{"n_layer": 10, "d_model": 128, "n_head": 2, "n_kv_head": 2, "head_dim": 64, "d_mlp": 512, "vocab_size": 2048, "activation": "gelu", "norm": "layernorm", "norm_place": "pre", "norm_eps": 1e-05, "positions": "alibi", "qk_norm": false, "attn_scale": 0.125, "bias": "all", "tie_embeddings": true, "parallel_block": false, "init": "normal", "init_std_qkv": 0.0421, "init_std_o": 0.0523, "init_std_up": 0.0603, "init_std_down": 0.0603, "optimizer": "soap_variant", "lr": 0.00644, "weight_decay": 0.0, "lr_head": 0.0102, "grad_clip": 0.5, "warmup_steps": 200, "schedule": "wsd", "decay_fraction": 1.0, "decay_shape": "linear", "final_lr_fraction": 0.0, "batch_tokens": [16384, 32768, 49152], "seq_len": 2048, "doc_mask": false, "train_tokens": 138500000, "steps": 4387, "dataset": "wikipedia_en"}
Each number is 500 + 50 x the weight over its row's rms, rounded and kept within 0 to 999. Layers, rows and columns count from 0. Numbers have three digits each. The size before them is the row's rms in percent of the matrix's.

# layer 7 MLP down (transposed), 512x128, rms 0.0603, rows 241-347, columns 64-127
101:492462504462503444492508524407567525491496470481479552540559462591560529480482501454536515500477410520585491580362479545483372511454443482562439429570495471466456476544464576473560489500466581
111:429541461477508517506544430384391497490427505545557472473470550409543492576446456479444516483646579542418549563542498481475568591591556518509526504578496428492500503448508455554594427521490570
100:563467479527514535530554496528529390497417530406475425481526510460526534455568600517575536520455538489494414544442489568568593523513556519492464493487535539534488449523518509437561486536498619
106:505552591559504590428526509555530505469550576501506443511561504482504528521508517532507447516453529401548509401390511454486472530414546524466568459508390540529571632460557527422504409537433449
098:404527562556471534578480497526523481434445437450413517532455521610607450589494441490487559533461523533512515472542529494474469388386457459488499532525512538531523576498499515458534443538494417
102:467574548466444560455494524576491491542458516563539455571567499539523491445573489529594513495449511472553578586491545484490531518489562583481518512595486512511465455554441419481520464550526536
099:513459496504486520502418467454461484550445487537525466413464439422542504577473529457432495500540483473490428575522467496548495523568384540478583515505529523497508492427564487493468532450549510
104:515468503512529481570533487544476487495496407531466470570594519479426472494538444486438499451532402430482515556536469411556557503494520500427533471574470556597489542482521563522555469430510489
100:610509495525518534534453440551429413543555488523532511508598517492433459565514437456482533399471553532517559482526457447460576406502575524463529463434495581438502516437554406511468442505563433
093:463419533421525499523500522500531517525497487595515467490506439530550516448445522452511468531582526352496508507353529551490502521516522477445496566510549499512512517536453469462546455362408495
098:547466479575564529500589530464447527449456393503509470450462457555447499448539557473438542527605478501454424576558479527468477413484397568483528506523543467507485517578523538459568454441552551
084:575486459488559548535556515542520510493577482596461467561554475523499503473476446532530458508575381442578529554448526522545458488463464504469477524556447518460439418618533432513504469463546605
107:520456514417457496487482511474551562484537534518474514572507391426640438483487440506567512482568546408628410502505533413461496516481625409525505567453458517532498412511499452509460443480505488
102:546480454499584511481504490497532519600462486462553459519547550552528454563500459534492475506456477547499562524536580556478446482563538510496447466482476571379540436540520606517536463459417578
098:513470425524483446500546460475504383486496525547462583513695535490490567504567564523450446457601528530461477498518491577645543536513587493457448493563492558591485469508470525493496412524510586
100:563594602502455499492563446492561472504546601561481590522553464558424527522497491462470551471530505453496535462462539530520576404469465512531455451577570487455459501604489544414485440529526510
110:529477539475474389456546535562491483478518617440532496538539595502473561497458459519488504479427475594508517470508475517539458517455571478488517463490408443562442465505519504495433558556466513
101:443429476506511458538582509508479580567500445563489564482456465579524547507512506471468410462559479398470407478531585425530545516548362477564549427529558560507508521503482413552370506443506470
107:574470530514486526543521517469500538467478571486478539470386441507509432487476612481509400523552505557513470482501393512534472501512540471459551410500325440572530511534520396540535500459533408
093:486590552398499481454446463413515449515471478454449539566533503525401465453483496467491484491501492549427479409533603512559416457421472600464430507478479548459474484519565559565400544505514491
127:529515475517545447549526490509521427487480539408489481548534492478506517526496601480634576570499470586486457465642460481522527499481367507443435528504431544535506428449581477525544475470477493
106:490524530539524507543578538572499471461489538550402469488604507473480546461538486510478444512370473451488407511404497550515497506460528562488443565451538450453391503518438459540532543532584484
096:490575506484506530558594534529462435587393524511496492572561466525446475598559454573528466549446462477486530475506611480466545517434450493558502473573458483545442598537521447377521422571521552
092:552502542453565541464543530515510529489450494486515430477613499554394406424514561541540460493488441481478477566568486554530533376470481596521470501452550476481512527515494417442511445445492560
090:380417484500465551626460502525431529538518516527523480451472462547514448429448475469445462535537504565482481555424462533558438510428527471460580525594499506492571568445472539543531535455558557
094:485427428491416577481470531504534462524582486519491513427460491484533563425654508485461552425550510426380469518518555526551550400485490446509560472373468561464480532478516409465407419507497485
086:471412500502503476498491524498460643573496554479482524539457635337529445493413493480487547567484519481517502556481512539538421560513462492593504495518506568540475463436483548625442536542411438
107:412509571528492555536501524425543495546527524511491514491567466429494545443423542571546499524626546454518511515468543498522571491412524446418447569549556499561433459511538466519445451465509456
096:561457523493451463503368496481452504516551520565454439435430483483493510450496439472492526446444622549511450488461496447424480418498519575481432577467452561454487448591460504428420545427517495
107:486450519521471496485471514549586584496510622440469476457432535550559548511461505515408511478533454487574514485447417511508558427504472647514491422587487501491552527583452513500564434504368506
097:509453604530486484553550549553498522562579557453498542466531416474496463515576521507423528566440466495499537453405603584534506541490534404602472527514515544458537464544547432400579508501499437
112:528548436495518486490486475526535469394481426565520491486432553430408494453613520465476553552505514443486463553469444416425447408612539526462522539549535489420561484582495495513590511428486483
112:485554488576429514422522590440510506534553499500520422576461403453489550504535514577543471453457478546466585517459445445414475563508557536494531497428558389445433457431449510542510456501473469
103:527543604532474509529448413550476440397447442509515452482500494514507538475561480549541460527442515392525446554508531525520509479467568542481465366518560454442464412456463451533523507509646451
110:530404389432512449480471574513518517573505426477517515440543442507452568567457510544557475516546523443401516522503517447537451569539470500423429565574550507440504511494488424544566600520462484
108:530557542519470503428572497463417457496545436534457467549531518461470473503574545470504551575491493496507472444509517589585518497516420523530505491520492468478532482471518523526488436476607507
089:483544591553455422499514508500509492525496514474501505459460498396560575499524588523547471541543550482527444456483554495469557424546521435421467475496512559516499479454434549392419521490523598
099:539596521492570533567394453572455533549528555531470497497583468529407503525533456512525532401516467519497575465451536513470487593478540543611462461494566447529518468421552485469563468482489414
105:475518431615476480541534515487489445442330557403588564524423497516504437484568560536515518517507381534479529474532487419431436536547556518545394480439493528516520465553497487518481493533508427
090:571463535475437582514422512467530485524467435505493505590434475530599506520508451468545541479436532503465553494465524544452476550503591485494567466612525449486458475512559569432494465525490543
092:443555522560536496486428432458504452469580538494499572435586600400513545497514594554526458462429445562479430478547538530536411410428574535471358527499538494564469506455579439452458496523546521
099:487526497462521473504493540472564520476451553459559523486547481455419495441467448497542518507540450512433407435555461515507426481456590520510584578580525459550448544461386530466534533521431586
102:556515479488509577474443450539562515505561457426468502452544530485496440440498519548611464433505480508478482439544552472550517487490552536432533460531367522519559426341525538477560433489534553
100:569462548565527521505431451508552527473416470537535505438490514433484463468517523558449433547492481432515361537531569483491501494453479474579445420383438505538406536538532591536535592475477480
104:453601483440532507435587515542514478466531448545412493579503547477586422446483460560527471428466495536574563445505503454476582441524512434411504505473466528459474528467556504565466490470465490
106:502421509521471513429466559475526558485475470434540478467434416567522546451434510490523558505542475558484551525522457453524525502451480480573612408475421451503462490496489493531419456485439559
100:449452503632565493547502537537504388529448541610529594554442509535427418450533446519518459535530476522416490438515509463550566456466525496498376540496484506473454624441538486518448511410524404
098:464507603549620531560543531541557496491481561461403551438530588510529520476484500519548412500519487539559439511556411482454475430490459430536519472555539500516477440431460445406533520542479542
100:525604443453555480434499537479480487434493518492549449495503489578494494537509487446540531513447545559550493454485509452525533463538624518498643548482484474345428469461471543586508581554466545
093:516544405510457505410564444516492501589498526515560482478503447508549494558514479475517532542491555595400526513464489508497497411461492525532463526489519488466469384469503554545573516428449476
102:511588450517441530500515442511525428517503527496531523474477531495525523505532550518398387422474505527496529438494473402518435460590575473493553508493498450631515522512444509578539526498554530
085:507552518384497555611461570451512458474514503528461470501535527441612431483469485462499598520473491486599508471448564494401460504529495513589426526487478438496515506457498503548518488487507425
094:469447526527516563488478387583484360499488489467475481572503590552522492395529509532535475559503532522492479514491451601476528432418477586509572516506556494511544532487565551460344497498564554
115:447491521454497513471507511580441498471494407453507468503562501477430537474511527602537473515589426432501478480540514486468569516420427476522456470512463561577619576483552475402486529402526499
095:416474479457550469535530506484497592544483459583524495454491501516353489603511472530471483469575462492490513579519471545432464495491490406568432510509481468537518481545523546531479447408477481
090:532482467522520549511475497517494447485518460493537499440447471477484576497601550499526522528482579422490474429541465473486465451446458544444474505623535616460535523485529467597564524440477552
103:509433573510560547545537580484511462463492494394416541432454613435480575420477452461519508508564614555479449499527518534536514437425485493399464485565527546501443492541466478538502570568508424
088:508583485447471561477468459472485482533429422518583434479477492523405605439470504517516606433449552546475519484583445489464564516471548561509516509453508459475435453515511541409469399537441429
102:480552482423447467462481424524578407493556471514518493546456588549501499452521501510418464437456527452497548527556378417434497460495503448587480441370520479483536512512471529470484469506507456
098:509489463467484531516540452537473573464474539521507578577478440524504556531448548494420484518517576524488473591525549484465439615471508468471578639481444525402468477472540517503447585495512444
101:507436474517584536428492439446507492561488513502494412541490458475513535522515403528611500468493504528581466439469550572538527446407511444616558481517467516508537505552511508529545663483489502
101:542493504594485443556520477545468366423556493443466433491480490482467578506497463526592546559462486598433526553486513544470457464587490477441477573591465471470463436542519509535416461512526457
100:496445526432506516495526523513446503491463489506417501476573471489577510482464505478454423513563375559510524491570561546480648415450517524518489447433423480503399555458489514432507386500537484
102:467590549468592521568402448464492359481587585470514447513515402471472459551515547483570459482528472534466488399556545476452544460535479453503465537547420529477507535554498482425521525481537458
093:520544584460487502441547412597566554482512517604474508470423523475495452518499591607435439523494509435411516444501555447506506438524484465483427575556540447382475523490531478478565464567597522
109:419551485427526482505517463572550515484396516502460510489450504443514463537549574500424505501494518466471552421524478413566437499518526507386675533540561528500571537406489532464436509477448534
100:450519407418507568481562482512537447473543494494494492503460513541380384582479504521450549443562390445483570480550510483486577428499394497378530514529547555502573620484514528613464511511501473
093:476499544532523535571517560554564481496546453480540465503557488416491414592570490530567518414582360482574531537407455516592470449413411485482529467500517449547559453480457537564513501444554422
091:442578515456573542449532495500419492598592469404442484468496495497418530491553437581504506495367376598567497532428452461488530464460514495491444478462471471492533542413558432556604441440536540
096:528435503496361498533532528510539479521488493489493504546476485474483478530488551431491522530484429448452515490519514469535416585506557454519565482388477492400579393565532496461481507520479449
103:486468468538566478567520484505540494429508485464415492508560532488498469485435583427490502417619528494549522504449513527522534472507466520593530471550607466571533529512466637528525562534460471
099:489406427497479552476499523494500478463470468505547424486597550502423510500548493529486516411538691538534465471477523487520592526508479541449498392510495459440535504534462477518476528523496431
109:406549521500516499505450451440483451422570492555495526509508603541511417486452553493414583469587663460507499540420465497421611545545489498548516625490513574538497454459547558412603488521492490
093:492513517443525532517468535482484468470508398420564512511495538394492499538569503431439574506446538489473510533423473482568569434492604481497534499508542620483453565458484441455583543545518559
100:472442518537529588425508645458440474535384460495535480482486461470438517479566508523606511531445484515546507555531483504549505534502501546508495527515563476592417500498539468417478414543428558
094:493520440494542516467525437500585510566543587486498564495461519608524456599472481437459590446580506452555550473492454530581557515468514568575481625564501499523542390569525556507436575595530537
110:530450463446424523540568486400467557441552411496409480538491517604435539463489546511497446438499516524426381520466519441394548419492493475477519416393571546559463447458453470461468493506574527
106:521569537453497544564587460448528401488505463578576523413534531543494535494528510448560501546407521517583475527386392493497462577496511511599501523520563502557493582518516536537533455507480560
095:521489470584537436529540555512510435428593452467482497490493548424529539521532519531539479449586500539536491537526478464523504511609444456517556504382480522552357463435472478459422519550506495
089:567364427506534468501508501514509470443475534536503417497513477440576548537541544505508485493506528454512538405523649439567484613401595496516547447493561563577524486547523486474602460465517453
108:420493557489668519547470499502502486556482512452522541378515491421524475508596525472560458577444456455566443520453470500510511507528542587476492485465515445525445497393447479553392492526433516
092:464587409464504540527575419530477468481537443557501460465557530560491627534503537535587495420432395535539535412518436542520469526603477480525565564509489527473550489541453505500499617523502429
097:523503419491548556470467475554435453546469484484566478476435492490579530482506489490460472542528427533430447506396457473462559512533511489522589575443520533428481502490529445479511497472482477
099:501493399553488464537572519518479534450415591513476443511456496444518467508510498473566532537554461526448568521546533582449514478458426488519467507504549533479569425560484446521592489442555452
094:512509517525514569508493517603519424536557494581451445429510530463470546503507451489468458551573514491491507510473564501438539521490489584513603516511507557521490605541634571495543534526473448
096:550461564455430494555513425512532541501516595517430509576439508512567440447477487436505588518518489490399445491527504510468522551452490476580473544499556473479533503548502573454506472488488492
096:477577538405426471400441458558563465474498491467518472454499524446520424397542528495450535493472511576517497588517476490488535586482433510435507501488553439484542436488435509616420466517456520
087:483448568465544491524438411443363470549549525479438611573514541402540442500534450472456573567508435448486516540505424427435503415454512547433516434469484472445548539483614539576485535386474422
103:543496549520625502476536492439491499566519521527544520374446459510549447436564501555478426503530580536558465473468450486573473510434484489473536553454495451468397598510543466541506548599608543
104:509473533497462545478467509522533446491420577464543547526467535535444420427451449450453483549542553493513546567488556478497419498535577508504532469506475518493528579508482483550627486397536569
117:447481543485591471417429541576476562493566517464451562453519518523519555431550559517537532460485437537558484474558558499607466459483502461526565563529542520434511530442441477652530551492532541
103:593487513450502590578453465551564441554475488496543563515593458434511468518513483406439539493534522503519593505474569522442418499530582517527518436470573444556489487451510501473432450416461480
097:476484568470443490514457479487483450410584463625535479543480587442452527576485554468441430492483420486516542544575526456422494508514550469545504479426460513490636417439471520472563483467469547
096:442560561479496436434540446414495491481489387555433449571516428498488604455377564532484512535461507445444440500428527482462527474513477572537523412536469447488498558542494445456516492559473518
096:530561576494462499526569487566530465521548475484470543541423461478519539526504440517316512461569444422497538513426571489491572470557567508563469510467522448579483503498534495476468552472523387
094:541557576461445452433503576592489516488503501501508494457501460391573465462485494482520501453457448507451536468450581462570578490449404541493470523444576551460501435497382405491483475491472462
107:460481501448519540496560484498528560510481579554572448517507519481512414520516406451522509491522484453541467534519486488502480486504495462652575494441544501469578481476497469505539445465546430
100:511571490530425530500475489511376551485483527507517589512463524543584459485538520489495487479533426514584481476512452482450434518472505533520564544487441493421490503539424548520510477530386443
093:450578583464359519511454385542545325489437463466534538474490527483544531548500590545529520485547450553577397460514533456538482411484523553521515480552453554450545499462524527494574467501425469
105:508493417520494491506533517519490448483453538431527458495526553384490474511494449546540478529472474492538573528523542546522490386466490429411501513442506613497430510499489594540523525426476504
110:591535470418514495511559617535563525591439512562441510496540404592464491482389381471489541500466473619563528563438440616415573499574455564464477509508512516473527468603421587460493529483529426
097:402549448563423593515509434497449443463449425588451510496506508494472549457457518408564443503444563449553468558517502515420540558512612561519533579477492479520531488470457496446535654505507505
094:564500538493596549522462460421521522497461487530479469497544514502449461572479555460489578548509501497459566446468534502545522480512472547454529578590477481503454538476593415521530447451466418
094:383577488365417420457565555520503487530532472400501465521501554484495515423508504477498477502601500464464483476444499549417529549471537558559488510442563474456596523546610532573564512546542403
111:551564522529477451464513498504512573504491557549469543461447470513470332466458489573507482563469489360543501504429511552499530458579487398509482583518559498513523486468500539548449500512456525
090:492509455454519456492492551438576410560432545484533513547477498503578434535512498563563378412466481544512499489508545450510540471484389555466505578498544576560400450532575452424435495487420500
092:481514546528544459476508496422353470542488518474590486584539585462451441495537406473475445536441564475467511534517513543466533410519451493450545505519524604502495569510542372579443541409589493
# layer 7 MLP up, 512x128, rms 0.0603, rows 242-348, columns 64-127
105:570417497532492446562543490511470429566516472468596516529410438457509455389572646511462493518462570580418550539531529438516505431492520464506607454520391523431488469517445496563455482479515519
103:537459503535575635467562433479499515579507541463437550470508445466487492525471538403497539581516465497467480448483526616461470485512388483493437439465444518481478599507522592407532496581508528
101:484521516496477538490483601544530524405528508494518515513461525496632491582576445492473440519472501533517577581592443542470386503502456603525622477551489455534435540513460537477535607572543455
103:526522540484448484567580483507534536464492531457421575607441459583503570595504538595527573435461493543444498490488529463579635421439527440534612483481536628451439543387486495557566488531543529
102:529490568426516497455598484537490445534543532624527486534389443561507507522421525456494467445535506447393507406510449516538545573456552345431490393476457507487449559538537486549594445405503567
092:550493496487525414422526470499571549439574475484518493536481535567475551503497506499581529569499484539515523476498512503496604473406567402497488438511373409491534586467493443529545527552486493
096:448415511515450484449483501524440631462555547437551518475564528463539541562526566479555462525523643525456543502439396534555474460431625517522465523400517498439542480493506446471523449559560496
097:507506473477480435435473532470415555429489427509466524471474562562524433371434540497506452563462533499423481534546498484482414502440449466516433461476554440553507491541511453456382528456406475
107:541578541505422509509390561602520609523620554582462529521461575537508504495416563484416513482515521493491487532516547431506532617466530444514439572550510501493489444491530509503514552550477457
096:470567455438459492484426471469510515504561468404511505505475558421507467567514486538454449497421457530507598535436566491487505492510497498524456458489539603430470522453462554463371485494516464
093:546579569461466548527476604540427506493467470435475542503494577501526431565504553454477503560490563520508499398564464514502488539522516491481555544488509566526550505472487583457596559501494414
102:521520436547475533460466521448431575501589504379462537457516518494495519521425484428517482535508453522418464494493448553593501485532384491430508467473518501498516573439582491422473508459510533
100:499452457466567526452529560478481538456553368579493485607498526467520477489463608514437529551547487451509494475504541554493502591605547451376575597525480512542460493460494500454541581631540526
093:585561505531464472541550530469503648496499451436588395596445506597431477501462552460535467566440481476478543428507544478464458571512460442490571511453524493515529447573561520503484597495420502
099:539483484565506554521514569523543556556521563508631493582491529481530472488551512534460493547458528513452473477469430463461445444518507536535397564525515439532481506543570432476529534543451536
106:444554518479479469561466461505540478510525492557447432488386554485398424471466454424505432501548551482436485486480558465521508538537434452440534424443390558562503555555401534551523448545492461
099:504489476425496534440616522504608447557586611511559537564374526607548626551535472492493531572425513482519571491503531522534436510446519480501417447576492513538465426498514514537454544526549447
111:500532456413420473469488423562522473582541504567535551600455543563460596453413470495436527521499518509476582548582467477519518468540583566502514472564472477441534494517373513573513459452489488
108:574509509453535440519534549436521569519496537543553541573503525517530486508522504503524550539521523478529551547538421534443516539495493538481561595561515398492502491519553569444645455435482544
106:506507551505486582451420515503505572513585525511496512455470432515490426485462508590406541502571459464458506457449551492577432537460504426467505570473575482542498381458479418435455527522539550
109:468513446455468341457369542466621571541567435583516495453491542547499448509458593487478407503556475478540485469479427491568526490507451485428490463531536584520536591522541570544457569515477524
092:509457488471574474532476528478592525468637558509455591477533515416539530481445538501423480408548490566575605596540426495467517508553626567434558539435592512518544442540528565545520569483435563
094:418636452477500487613527496487542486620542476538512597517453574576537491399486520427449530550486442436502518455505444444513477451515490405489523597504495445478570541493513480498493487554502429
107:464494456494568470533570492516538502496505632562566493547528530535464530434416459505563586516369490564458592568496463564554528458489537501486564490490554616442567629478432474533570450514560541
098:504564510511468508578599470478529537486520543512608520514539587502460535511599558517427512520458544512493576520602530570505418538517564505489551458470462595452461543507501454457559486378545469
094:502620475549512516491562493545456542422490454463523518332477553531458448496575470554480531484501496456558421398520495473469456412494454405422415473488500417469520537484565458477519522431558421
088:480485451452481470494551546608525497506473475534408470534495606537488516504502472549484496468347539548456508486478447569419444486479518503586502398475454490449473587539532571507546495514549542
101:515523521433452559517521460465494468528581511447527424472585524468516532565548468505513450554507503487546479484436466518522438486404527533554514555607506543454469551532546513562502630509425544
102:580479454652527596523537496490494423497493555477516491492520480537466467414501554461557483494511529413429558521511483503478607414491497383528469517498468551496584529486537519546513467494512561
087:489545432473537539470414464525528562502519480478542530414456523475454508419547533493336469496513579613488520498572449463431399413419531497497490547450564457515398425495489465469426602500551553
104:506576559487523483541548485429523455570490461504608458411422502490547465596418513553430415515475466547509468510424462434561468483471467461496507513606505479461556514382420451548493468472633595
098:553430529613485509529536455496423455552504495532515517460571550451507577582464478538460599558553570575495553532507563545578506492515456529607521544477551556458456590564447512561558510583568499
105:453550580543509487523477536496554511623501569525493579500524538491482541560501480534519443538497458506495523500566463577494541577500483507521436600525556557486489493552597513517561615491563516
108:574548483516475547466529476572431465484498464540512569386452586565514566507539533569516503599521529373489546484485535478513554552589547569496449556494577472508465536570525443501508421532563531
099:430524406473537475495548514482487550523507548515548431493452539482399509523414456448437381532479481590591469503504418506475466447542546506333555516457468568490445601608485456523521583577464509
101:571560498534466463431456478484528494519578512496569444587618471462425460596421512561475506549477482538535453489540491470511527483379596469463583542516462542458493530565576513380479556607501491
096:543453519461472575446608568489512445408518400504536491551408484505535544547495539572461505617478546487478472500507515486491496456542437458481503544464443495448580494523515513585481536502514487
093:559552455441499441466435481431436591450567501553529481495527560467455469569541532558490461487530494505517530528574442368531462496470547446517498613537438444547500491425537502601447507477360415
092:546559435545526515464500420519533565559465566525447524484513442450520502472484608548404504516573502490502415507531432496557580442516418442511472521396441525489569599504439403558484524450562492
089:517397538462440478525490544426519496518477569457436557473477537467507499428454484422541427498604538478414498554519496514502552485519476532463527479380461548432516438485431498492483414542583484
088:529634440503520395543501552436514452507546506473513468451542488506501465444490499518536642514547568513461519493508464558536548532494454527447530545476498425581503413484331487497533481496528623
108:577434479447505422576443508457547457555504524467615565463467589497575455489505505540557498523536475500508485458535539473469501507538506502539488573476586518468457523461591484548543498500500581
107:511559485500507472601504523446500577553529550551511545549472523538455549582437529552418545516468484530539555615533515572451551495495533502507537542540421470535562592448531555470572489524527504
110:500488515505482600466459586502461634546447539417551421434498537530469444467471495488439511584567510439518583513491541540667585529492500481495484501504490499504562536507452497525461468606499583
112:556508503491448491564509574568543540489528539544492497536471504605524544562463438507522544484530505455536506549499532441569473498526545569588474570587480482494494510577458474597456583512559557
100:560515526449540586519474371480475499477528470472508470450547516558494537520414577567407527555487510459496505511482437563461582513499407554546487357510436456513444467449480371459434499459565565
109:536502506550441543430548532516441507598527567521507433479572585557484530485516666533447561509492475535468552495508447505490493573483455402626507458432492419516515536523515544410554556521553500
101:440458485429473574463487434604516533608475522514496403495515471447450519501519453445442498509598587487438536439504496485417456496439470479570463455460455423430556455541498567546544523400496504
090:445548593492436434538463510559496480506525494502585461463482564538555416535478445492479488565528494507428490589436518462541476503430460539503463486492464461542421486567600470469504435529594501
105:507485532450544420549462528547457546532502528460427564577580607442547505426451446537481541508528578475516540457512524587555592538502501528484447475462468539497475540523536581452552530515508554
093:476496557523535526437522421505480474551550572477591480493577546540438600503488507592534488588409496581540516573505525590521519444493578534419547545496478497528545416459440465558496532558564517
100:586515437544434417445535484564475539494502495485531487431513499480484565463415466434476490485542416470435493502512445383481551451469550539483433545584430484470513472478505487496531522421479505
103:623510560589499474541556471513392523559546579461521562475543530598559497520544450528513530550508575575488402472495515497499486574513463420583620561430486521445531473490448494488478540457554586
093:533449518559503463499486526423463387458543552422525460529485535581585534442549544515511483603469498613536428480543489493572493548536476492546539469551542528498516507506536521565508578505555583
088:549564522480554455551596492546539529532491528570468591531542497533509438545444431506489516526517499570508596596528598519543580458550524447560520431410385437573521557557507539471499508553536459
092:457574424558481498402582521584534587546535500432498541589505474565518447592409457538463504539549446530539548555572470442521549476499495494528603589372550391471550485441562465523469402448461538
092:446466511529562449491551544518488444455534522437480478428376460490558454529399552491417480512464475606540544523540506512495510521443429428477439498545471516531507518463527521362519548577446603
105:605541574454484469487459579462618574454535502505500418468445423437512562563495541571536491512480437522538455476580527408527449495501411486510482478548495477467499508474429567493491422479517545
099:542538489474539512573462497522603559429515521475535574429549494467551590500570406629574424474449422554449574427427496414505478532455503557546576493376547441524457492573512502526526529507600521
107:466533522456466531539502546524430455476501530553543551526487493501477463439463604501413550532519495443531588493476517424588554517495484496476533424431466422510470596457510471425485397471561517
096:516576498492507555446444500499417598535541567568476561504473548395507527493558611485480497516568538488441579529543552565497579514512493561538530497536557510499471498532575504474541497472470527
103:503473543561493633536577553527472543523534462561454436541450498537543492499470534590549522439535515477519485545535398479483543507517430519493486500489517495524532513424561444546496478538454486
097:490439522488522496525501578545503501426490434449540507469407542573490454471493429491642507525503494434506506481419493537562519481490520542405436612473552506486462530490528451581589482497527455
096:431517479506492582495506575473490555529446512485456536505448513459434491604450479450544490537537526454542469495528523492483546505479481475519597428440470513474479483472502627528497518482376434
105:558465498599477547549488566455451504465554480499540438421569544470534543489435454409540491513439501487460538641542468559463506489484367570522533534541496489365496497517443561549480539596405539
107:560399555512589546594436510564504539536553487521510524568581573456538473469474473397523533446557571484492483501537442515464525529577439509512489473563504440485459565492541431536509503519514555
093:407570382467415490525506493460452515535491500486397488561421496535462479478494517511392490549530469507566468540517465542430489601463414585618483413507511526481450499519505531470546514465479463
094:526450581575464437458534490539436562484423383491474536586489396478572432413372527478466448475501595521497549573507513504491480516530528453455431470505497508486446425530480476500529493579538439
089:444562461505542487446575492435529497531483470504518521471498426512418360548549467514513468521418544521553532482469504471523587431536458460446453525598521453451580538513478574496558563480512437
104:510479533514542540487434545504520588524556541502578487511583542473508449583462433545532441514433573408498453521554498504517536572518458580429489433505479556480521541447510484421367518518507473
098:544653490518502544405553528465528439442439583514523561530382431472516500496449565517513526529551538465446554529488420476461534534476493527529575499496468521521505455539466613591508532612490467
111:463521524501511609587562558497529488500508503492505499539559534551530571459464504523521563523484477506539497436540504467545453475529496510522563517504513412492590585474535500599560552590514609
104:483521504459496499451532457506485549495427489503510529470437458483473489431594394586479462494539480534526485416534492487481482480546467498382477481464516506443470444629460504531485579443524525
083:553555516464515449517458450556531510465577446386470501589577567599527411543510478492484496436558577478442461537575555511512536480507488375457401454458516469464495497487418523571530605465485466
095:489524501507482466579524525531523475535450464510516473569583501434547452400509478525526511486419517517439533601578485365382477508548521446387537524442499534500428511448486450535629472487484431
113:542478473545530556517516423492396592489509554524499585535482456456609536492523504547560564502627597499494499543508575450420475564512453477555584529567469466478491615515507548566503485520536440
097:511489560492422417536474491497481595445525471528452588612503609457482484484496500541473507639545507448435548576587553544612518469439443551531631532432467503567464452510565529470509492524475502
097:492516515464543519531504462507392581498503491534506460510522472584511443464542528523474551548507543491441532561521593494499476457578422474536541458429565500530513496580468399465593425415497356
086:529558574560481508518490477490530485550561444550523548467517571563547452532409425558632527505546550613478540437551415539426534463564568519510421539502555532482471547588517477487500493535530503
110:550515526505522611444478505492433524504566460456489501466520533555428555521492427519411523509476635505525530451546568547539572511549507500539473576602536502498508551429556510542486517588536603
092:553488556515482536448450580464507551459397487541503537579511485507463491495441537488512536493557565594491566485579465525491507501410483431533527557466589617445446565564588511410498586530553501
099:458468519405507480459553472427571500572554502527483524486520512562473484468511592497488512494497508497539492491596466425529424437529449351439479593552400435580496433562492396475514541513538576
104:432503465531530507476458510551458601482522461407494529483528545508385680514536436535501397579530546498489502564482463433496514493465458565454461540457515489494599530535557547485406517476499478
094:520496474534479514425485482379537554482469483451509546512452524592511483509513540543511587514512523557556469437454563485452409494430412486542420502500504510502521433439438550483594546454500543
088:433500445494562485443506563581460586559476498487556506399515545551500506541429508573509448562509493518547437548466521441599485502457509488451479508528458499574484449506456402494550505557526554
104:529517555446490519435546509496439518527468424563458492581594472514530553466450461562578541584508524555449480482505550533502498461523460529424521432556475429482559528556577406567399535438493552
098:485504605454505478480505573423523561436532448449519529588507503504518430432501510432510509480578559597414484539562503518514570513458472449480508529415437488479448504524453502460498417484438510
109:491597520453515593484541515597599516449522560444453521560533516442540507548426477502558479475517462472527558525599546474610423527420449482577548486468518561556536545516543533569461481579461552
105:610496484405447490366544596484491556424472500492558557515563541569598503605510505548540473544484472489550527458484509435547511511497545503481527537498578455530518467531527475467546506540550500
115:493533458443583536495596516466509449533531526556566589543486508479496419553473448523497507501497467458536610475555506522622572522588553470526488513599494516488510513459594501515552524460457575
101:479427493511510546568565556513494524503501434553561564530513422481573532460431542490514484564462420450504481519509528481545508529446527506515577433493438472531495487599493520583563544497500526
097:498521416431536534424511427500443537560498569483578578600427539544520525480555459489573603557519479438514513386457398432532599542561434501449514445462497484538520546459488519521552516533493508
100:561513439528479469505494566527451581510514536478460470523485578502455392447572518569487498535481447519532498456551451561559603545556469514501577510465569503552444499480585474539494511485507504
097:474496598500467470467458458491541533454498403455497471471535521558397459469484475445562526546501494484509526515587550527466524476554386461466424398430520539417419442485477424554434491617564558
098:554434410550478538585506478373437416458548535463468552520488536505485620525436540539586501557454502447482522440495462459403477510490544549478502512430465460465524479484479450470461579490430416
098:538504493517436492489520513449563436446568486433500501508473468487503515484464538538389576468415514528419538434429529532507597477495509555355391532505460588452513488523558561498408545476459500
102:552454516501531474599592574570476511520549570569572530549481481581558474443513521535471533478590445503475483508449466556463526485441575542466456491578541428549519490538502466468527430523532482
088:606463494522515512557468593439397587558561457577514481599540447473544577557461549589464474494386431465491526546484419533509550603530458507474568527475612533549445415542488455558419552453477455
104:508408549404477482471483482479552506435653405532475505609541515445437584432494500467458544546435444493561503444506523464461463545443513445509537496522518554542489516479451560473565489559538567
108:492490535654406537531514519637438533482499531431566449581424489576437550513512445472462450491534483491523473464490545536475446490464521533469532486583477456538431551570464515498575619522613514
098:566586567463652402417441582517494493596532433420498576549516527539510487580550467490518559577552504495522565507470541500581492484406479504471476446486479536560480473588550511455562544457498477
095:517494538568404447480497570605482519488472498508516589613499455560492689530433526594535564460521601540559560488575498507466492514545533543506496429465548482528569471525441466497457544519534423
100:575457610544473475545585538525509549534500545488483464570442496560429548557513496501542493503426472477500491528526523456575525511572504551473560476558465515536483536444577491508457534512496421
103:485527533487442520525427458448504475509499511486428446569550477432583423498453541563510479489537478402459519501609496438485574482437489524529496607568500513442539504504570494456613450501516569
097:430504465522437540535504497469579572444563421449622514419410566584465481444555495454521510470582486453489490486582563486524457499518443517502507457399497530435537503507553549587488464534492443
101:499496534544476550499489598579547471504523505472493440602471501578483462459459511588512493512491537465555512395426496437562528565463538535557557530586458562521453478531497519529543578527522458
100:445503490531478467515498542483540510468520532442415517473473514579418509392521449531550513562482521449540450456536361511445484397422450448517506542504409560491441546529389485514480594477508512